Weights of a small transformer language model: vocabulary 5142, 106M tokens.
Each number is 128 + 32 x the weight over its row's rms, rounded and kept within 0 to 255. Layers, rows and columns count from 0. Numbers have three digits each. The size before them is the row's rms in percent of the matrix's.

# layer 5 attention query, 96x96, rms 0.134, rows 0-31, columns 0-95
132:160177104151117122115080124113078069145111191149109108101107070181116099166120110088081121097183131091141131152149079127111178133085113125099148091143204102097124139124103131070105128131175092123171114153148151117130175122118183186123143146151097133194162055150140137159079162152113109095
076:110158168146102111068205159141138099128174105080113057163106118066183124160182139088115093124106153057170155157150129115105076129082116160110141118085096116120131113122162104120096142153113157128105097088091119176152074130104123109115131193120151173119139113130180136061130132178112110171
108:111137143118147121110191162141167117124156070116103152147165182060125106086139175172161144125083131150091090153099162119102063135125145140122080140112056143137114139117153104122109123162075174122086128102134090119136090140153067124145106139097148147061130184100144202065167102136179169118
081:136089101105116135087180161119131155079114180141086173071147153054155133106101145158165154110159174158077071134129133145152107161192163161171094141132085155154132123103132102154111102153101163151113121140120110111119100147092066132166094080105127108108029145129119166167120098070136169127
111:105121134094175158117190131114193136106144056073099140167118168091120119062111174170163150130078131144126113086119177097131090100106156134107076122122087161135092135111144123103125184168100135137102142084129086127160090149172075103117120124094141112095160166123156204056170121119177131129
085:154120093109111113155115130149108178100091129162146172097075085123126189101092132145103137161139151145063083132130096141151165163154159156222083109136146094124101128150148123155115067132183148165133088177075077169101131119089145132164148080138107144185061114111092146163076108124147124164
104:164150119155118104142078125126137145119106161153143171113105102128103159109078138112096129175215129160132098153086060128163160142144154150148077086158154116134143161144114109124107070136158143181175071170114112137088179090099158197139156132151117138184073140092122134179038109127133098134
097:113141165139085086114112152081053131106104181149130161090140101172170134159150078087080082095127173090106137187128078161118139148127129149183163144109180099099140112131065100157120107124139157120172094178133189129103128101107169090154143138171098114170136094152130060168124174144077122135
095:102104106131114105095105120074068131123121140130158104141129117153106135168160087109101120130136160086110181160147138130153130094155101109131173145128128093113086145135152167083128114107155112078122183151119225103112109090134129103131137085187106092145158078131089104111145213125007088148
095:125123080097171138114163128154156099162169100114110069155117180131123074134143119181129178120104126115132148063170157090092113068094104080102140121129115137128074152128175149118143162128115062098083184126162148095172095176186102123087109082073148148078172154143122176093171123136117145109
086:132154125100136101133107130176107122178145153146123167121170084122149166117074145109120129205160092179173134139120056124158176176128174153108126070152124110150142144101117124190139097044132131137146066080153085141093155115095154166164133176126156175130075147089091095151113092120127148081
112:124129174098104121118109091101079159105081156136143185157126062121135173137097103123097098133112093143161080189096053143174152154145142146158165076084119108089182107138096097143162090112158185147158117129138126137103177101088128139165140157153110119151090116116172038159114184129097099104
100:094076151100115096178146090127097107083073155080120151141137069104143168109078097096171126197167133148142127193123129141181133178152125146136134138094064145094186154100146126132177125074114167196138107136139084151088109084071102111169155136175147112121127125076125120109138130095153159095
108:096139121182119120155070130101178123079107164160117062130099087154115133147165107078118161095162157060108192154159144111125107115156109123100134120151167142103106091109148144065079180141182107105155112176138194127130153067113136131102144090129085097163121078144172112147081175121091113170
147:131153106121163095135164175159187099169143088128126087148169181127149117108149155165167154087127142130108147061128180068103135129088112116123087140155092147165100103158124164130113170120088090110080121066157089121145087171138097121087120133089178153098120160148127154089175047073176154120
079:106128172138087169100163105104073167122153118113144169134141077102170144123091133084107081155133094129143089169091102172179119164139186136150124122126132112128190131088107069193147113083197165143194095139142071148071085128096115139190104155136125114124099138126114065118166146138161102132
132:149055160080154164080157116112127139130116125152145132136133155101119128090136170187141122160077071142133192122077120148128135079156175125078158128131103124125137166070185127129136130186153101093095180102112124124190094163097109143157093130110086193088100174085103175110155136114172151176
109:111137196123116145150162101133129129060052116099090132136080150071131132066098148169129139192138126180117140172137100146146108144190198181097160110128078107063152113057118123124143132115127102146171139131094090132159159129082125186164087128112152156115082159111171139125148159138144143105
111:152143119141126193099088129144133170092111117114113105111167114123069133066128168167141109171107152135219106124089100153101113113127118103115140201117073166141187114112157076167074103117171114094098175087085061148103115166116170126126066149076107090158125149107114116137140138171149112155
099:081085179133117153160143113133106140113147090111174171094107168131110171122127126122132106185126094122140124140145107146128072123127152068113147137063076116149076141104156076153150066125100174129133135144049224143102145125172121135151094089125163157133168108114153112159132187158045108106
108:102137153130137109101127124104136119129165181124113108102144158090139078081123122144105152140088121099110077154166137128094157187078180156177173075106179110153119069135045130161212100145111180066137068117125157149122128127154111134120126158157122158155118091094195142135107120113161100064
091:087154139135123106139136133153180095104123083181077066103076154068109116075065108128123177123169131160122195165120093125150127163174153126124163091149163152129137110148089178140174148090111075127098135152148132177115136140117150180086139091120171179131125098128150163166105140136129107034
101:092083151116117085073185143115129150178191162057139126103145100093125127149126111151105176081069150056062163124120128117173153139090161134139199081120135125134134094129115147117135120112190157096126126125196124121174130065123083131121158136186096109146168155134070097103129144119123153149
100:140049136131149134147089117157089121079062125143122157182154102142116124102104138174141102194147062154137146095148124111096111097204085118095121129158120107179169183088211101138106155130085139122161128115107155123167174151111187077134078091142137169088117126068111137135116122158136123121
094:159060080153067103156101109108155110142085150157160150174170075155154152190164136103136177115092092129134096125107170148134125121136033147141117147117201141134195126201156157120129139171136138137097136106165073149122119122059139105122137124135127130145133159131108096113082092077142075138
098:070166210133097194057176120108086162129157139065123145110131091104158151113116166167136124104119115123119068133086097148135087123124217125094136107141118116107150120075058078189151084137152162102139132114096126145166115160130090173144124174118120117152136147140159092150136173121103173139
101:092127206120110150122145111140105153050108079108104166123094150068102126097075161142142095158145137150157133185111076183132070129144192120115129172102061129065115137095103093149112122156116129133178153179054135110161127172169108135162084142123137154140101152124126147142152174148118155086
105:120165131071177155146179157085171138099168136119081155126161094097189143123049130123147072133152113200188154142128120064106170107168186086096132115099090084115154154129139096099095155121107152163134116152116136148143088102117114121084148134142128136107097137137135145141106120184082131221
105:163108129128136052116077099148151127087148170157149122144165089143112092141139121161122111153186112128175185131139159114094114118134084132062124080127191096182105138114144156159107187161080128158145060111161132074182116103077126090125102114125086184145084148113169136156101104088169156154
106:091161169114121206110110107107115141156158194131163134058116125088170144152125123144121143145070087124142100144178115100141080130145236071095134111137113119127155124146115068153126049138159162082099100109090111092139108134168103152125147169136127179163188120089166122135122115138095097132
102:118114149140150124136125117126075151049148148109092135117171152115131079103099133075140118145197176102054106167111134162107128157141120116176099154104126166107154111112050108207173110113165153095216156153127108138178144148136131077131093123117121135113169083109136135135147109121173133047
107:110127148134129080082138160128122079172125117142073142109196081117084108087108104165135150107107112131175158101106070132115137128097155161094167131091117113101129137092190106143136135121101122132094162181185160173191191087123120180113102142123137070137131177189145066150116152137100197110
# layer 5 attention key, 96x96, rms 0.134, rows 0-31, columns 0-95
132:133096153151158146126156105082102086121154127142178156111121159118143133141116070133108085137104092113095105182101116175156103089103145166076171130082137161128169088107103135085217102152116154116135122116112192138088078185160115098105146146139100114136164106120116138154090184197096061189
072:157122142130155160075082118093080104141163109132214112181168214152122149110095091109160073103119092135124160110143162160144138096105128138116149124149148197102105168148144104109108127126141142098161165142111188155117174103111118168063131084113036126146122091135101106163055136133118126122
108:099146091119091079141144129148177142145110137134131119127111072135132143155154140171120164112174168147166143093148135137109174177121091054165128117146099094146101150155166162165112124088139088162113113131154014109156189100066142139133125125146173148140095159144122084102147046097154180088
074:070083138136149107183109134143152141140114115121117149106071053123146108077121141167106167187165127104145162138140095144128149138104116128128128116127103075141151152144139172150127120130096132163148096130167052090124053132101179157140196172148199178138117198144078128088196114148156117123
112:076133120153108084150138176107136133151056126101118094140125082170145183157100156181121141111153136127194158094139126148104133154107108148152126091150101068137113178146129164152136124091109109123145078095169040123110152081079181162137150134098168198160075160117111116098134055106133153154
082:166113141140172144150135110081151112126164085067101118113085159178165099131146076151126127113136091173175129149173093115157144049119179148064167149157124124121133132139106113077172202154106137120149106076158174116067082106155115139093137142182112120104154141146130147133218144133090104148
116:153127138115164185138173090120183124169178100117122142113106172134112103122139068132162096136113086134130110192145109094160152055122126126063180140133141144115140079134132095074133120103155149102172091112153235133124111134130112134123167129192134101083189081128113119164134156181087088149
087:157158131107172159097101094172091143099214127148156170089158167108115082113120138081165133142097130105053126180103129158128109109154111147126084162104166166131148101094124096131122130194157134140124179180107163136139157154174096074156091103120073110094136099082112185152113179135133085080
077:113124138157113135062093148130098196056107180108102136136166176120154122153162129104130159151105156115118090098091145185070077167172168127221089144122126134137103068121088107103110125161092125135115155168119154138143161151158115071142093060124086071153164147137137122096142173135149113110
109:113103114168103098135144173122170114131055123145110097167131064166177170139131157176070110122155120107169163057159138126101151134084133126180141097132111122095099146167117160151137102074089109108137085118184047135107083127092110182090131103112167154139141140177119103108123072115141157192
097:164140141146158137115115042138110070174164146148153118116125143126090091121138142131145096086120085124086140175115095101158153104130131193047147148110168171125152089118134094072154147144146101098131111079154228115156093134175143137149187157144159120132122114101147161184095144205133115121
087:146123155099106144107096117151063147066181162130129136090154167088094107124186115108137164133159146134136079131098136143115073171195143109158113179120126132133147122076109093106104145159136165135128189168115176135182107159172125055175053130129102130161108135097134107131159186147110094062
113:107138154118109145096115141121094201083132137101149168107134192119121096184107098107135190147114142106137079196076149149152116138162153110171092168111126103153142085070133122078140150149108129157123198140117172154147117179156177031162095135152079113154090117112134121117100153142073095111
065:077147124126162154126179139157168153091107129124114149100176217116183133158107091133129142139108165060135103136110174088134116161108167108158134115141139100140124098117097116150088121135094207138191123133090137135174134106146098123075086099109076078088202112154069117100165142071115106154
074:175136149118128122116153105139142047199128157123145081177149118142106136113143168165140099110130106152096165121145118098155156104091084200079145119147144154096152156159149133085131131083137107120142071053189086090106123107132146146110218204118159167122107145094122122156105068163118135138
148:149130163110118171087126117084044169078176133114135150123140171048098116130160117061145125126114127137134089164095113177148103121190115128148110182100124164114174096091093136125129122160166163135140165170077132168136130165158152086181083143158070124153103113085122127170119144155117088068
085:143123087148169157074088083054080113183110157139121135128144144116117129123134198129102087055138109161131100075110106052161101132111151155094151165187110135097153194152065121195127074107125127165099137117141145170140159188100178113137142134138145140157133102110182124118128082137136119123
112:104130111120180189164132153128118187106133128144128162109100160160154110149084078121184186161109118125058115134098150125152168097107208095166149123092172088146156146079108138152079104165123165136100164161112105181161116135100134083118115101172069102157097100119072143165161104084134086155
120:136128124105146133093097122096057176129128125150153153079107104148098150072103137075142107148122097158174131160090107145186129187153141079144140159127113148161106100115047138160166137113122155133131140138109103150163149096108151132143089144230050075090168115132121145171176153153122142062
084:089115104162114124102111160115125172093110137141061088066064138173125148181143134114118155116133184068111086103138153110130120120101148107173090134117121042137089132114156106090145157151113126117107156202127137111174157121152065102139135088164150053140170134192156159095141159120105183121
108:116107084158128141175093131167232066101155089149111184194128082132109123145127118127091137170111154119128136115087118162086079121184120119161114142124136146051142153103161144111088140157128156103129148091143093128080167136120110133108118135093114139149125132255154087140131148115138161155
091:126173171110096123157156153140207108121159080196125132103116141125138079162146119093176107173139130137054105158144143080213159114098176126149156084121126137103112120089133116076090141122094200115118112116176123139125101120105154133080127119075148108132143120221111125147136081118094128183
096:127103112146121134089041099137121084117157138092152113201165112066121108138177199122132125088160175089146103077129124157088101130149145121166118116157159147098170087134137124107126109181100102105121124097134098169110108148122181115197153132070100141171167104096129113169206104080147114092
100:136055097179104119151130131112123189117111130123151147161152123211179141129091155159126115128109128152143103101041136075116095150097131138088130186135055117177138142148124132155163134102121129156119167167086181103215164113123085138128102135120130083120088126158146106086092088168157126180
092:143138155119126135199160108097119118171140125096149157134153138061162123156146135161052100135146127160149122163107099070091107142165118202082160136120104171124108125109100187135107141087112102188130125069065152070125136114133147150129090165152136189137043149134174094156130136150092121080
102:110072105125155139101081162146121153090139136112087096148034138118110148116164206097146171097166154114108193084148141117093088132136134079189113137143108080162109124109092130198126166178098111132117140146126068171134150160115131130176135077130161123137180133099091143151198128095154129105
102:099117112143135185131101174153119205095125118147093125047067161183117115128116091092183171112118136080080145119175152155166129110123162073190120160107121080175113167110129120137147164167099112117096167184097134146167111138142129130111106076137109118096157138117085156083160138072162153088
101:139088160207097123102117157100134176131051193098096124105166110153159099097110106101148088153172106118198123127209132158118106138111152160137156111157134079148116142143094093142143140137144139174112091143178077133220154153135157141111153056091134100142133136078082137094140123117116104127
109:120089083123125141178182136163168118162088157148147180167184169125134138127099144113088090086082095141127083110085118102161128161121120170105146135125144155103108163168117135191116073121156141128185136126103182107223168153133182146090120168085114123125120126109132114130035142108140086160
104:106103090138127155169096145148142081104124149137089141062097135185110131174149190114087159118127134084112126100144126132059064157145160158122147114086127067116174112126099138162139168126114088117114111146122093159083110177147159145164102061190140119169167117209126121168163131117103195153
106:101113130174108119120126160188154122092141094146117154136096140133099103119082113132196157145098141107138141123065113174166135117168070139179102150116060164136164141086163131128117177161131119132137205059105083147088094121126142130141090130085064133118036109133143135107098126148158193089
107:123121106163101119120121159128130145147092182126161136200131095120123107137141212141116117156213124147129128077175135131154111140128179090160136119159157137140116071122124101112134020125099190081093118099154123140179142133098100116128137173104156119082205134058103146116146109113113087094
# layer 5 attention value, 96x96, rms 0.125, rows 0-1, columns 0-95
078:093152122205085102104105186076085099153092122080161145100106147124131177161168114142092117146196142118136119106172163109149148107068164117121191195130104086135146140106173210112141132130141041136084109122133150092101120139098115165157174147126139104155130125136151076105113123105081141143
102:129122126116076123115096148180152108149108161110101113078105154131139064106113166066155055124204108098086130119154174163093176134130102107153127123176174100154114154144039125117193146186069177101136083085135111169090101145138129102151144119145138146125119099107108128092095147145097119079
# layer 5 attention output (transposed), 96x96, rms 0.122, rows 0-1, columns 0-95
082:150118138118116105109088130091153144133122137100143078089160122106148164038056149073071118157111101138146107158111109142123110102181180137108171065135157174132160168124115130147130152128168138106192079105084097096132144129112112183143110149095099095143166125148207122158167197169094130147
104:103086173117098146177106132142113128094041094098099152173133182091109158092150141151176132142157112158108137131141164113131142142191113128113124179067108170079157125109145055078161134086106102078088173103116126143081141129156177167099151167158144172120141149117147081125150149062091098133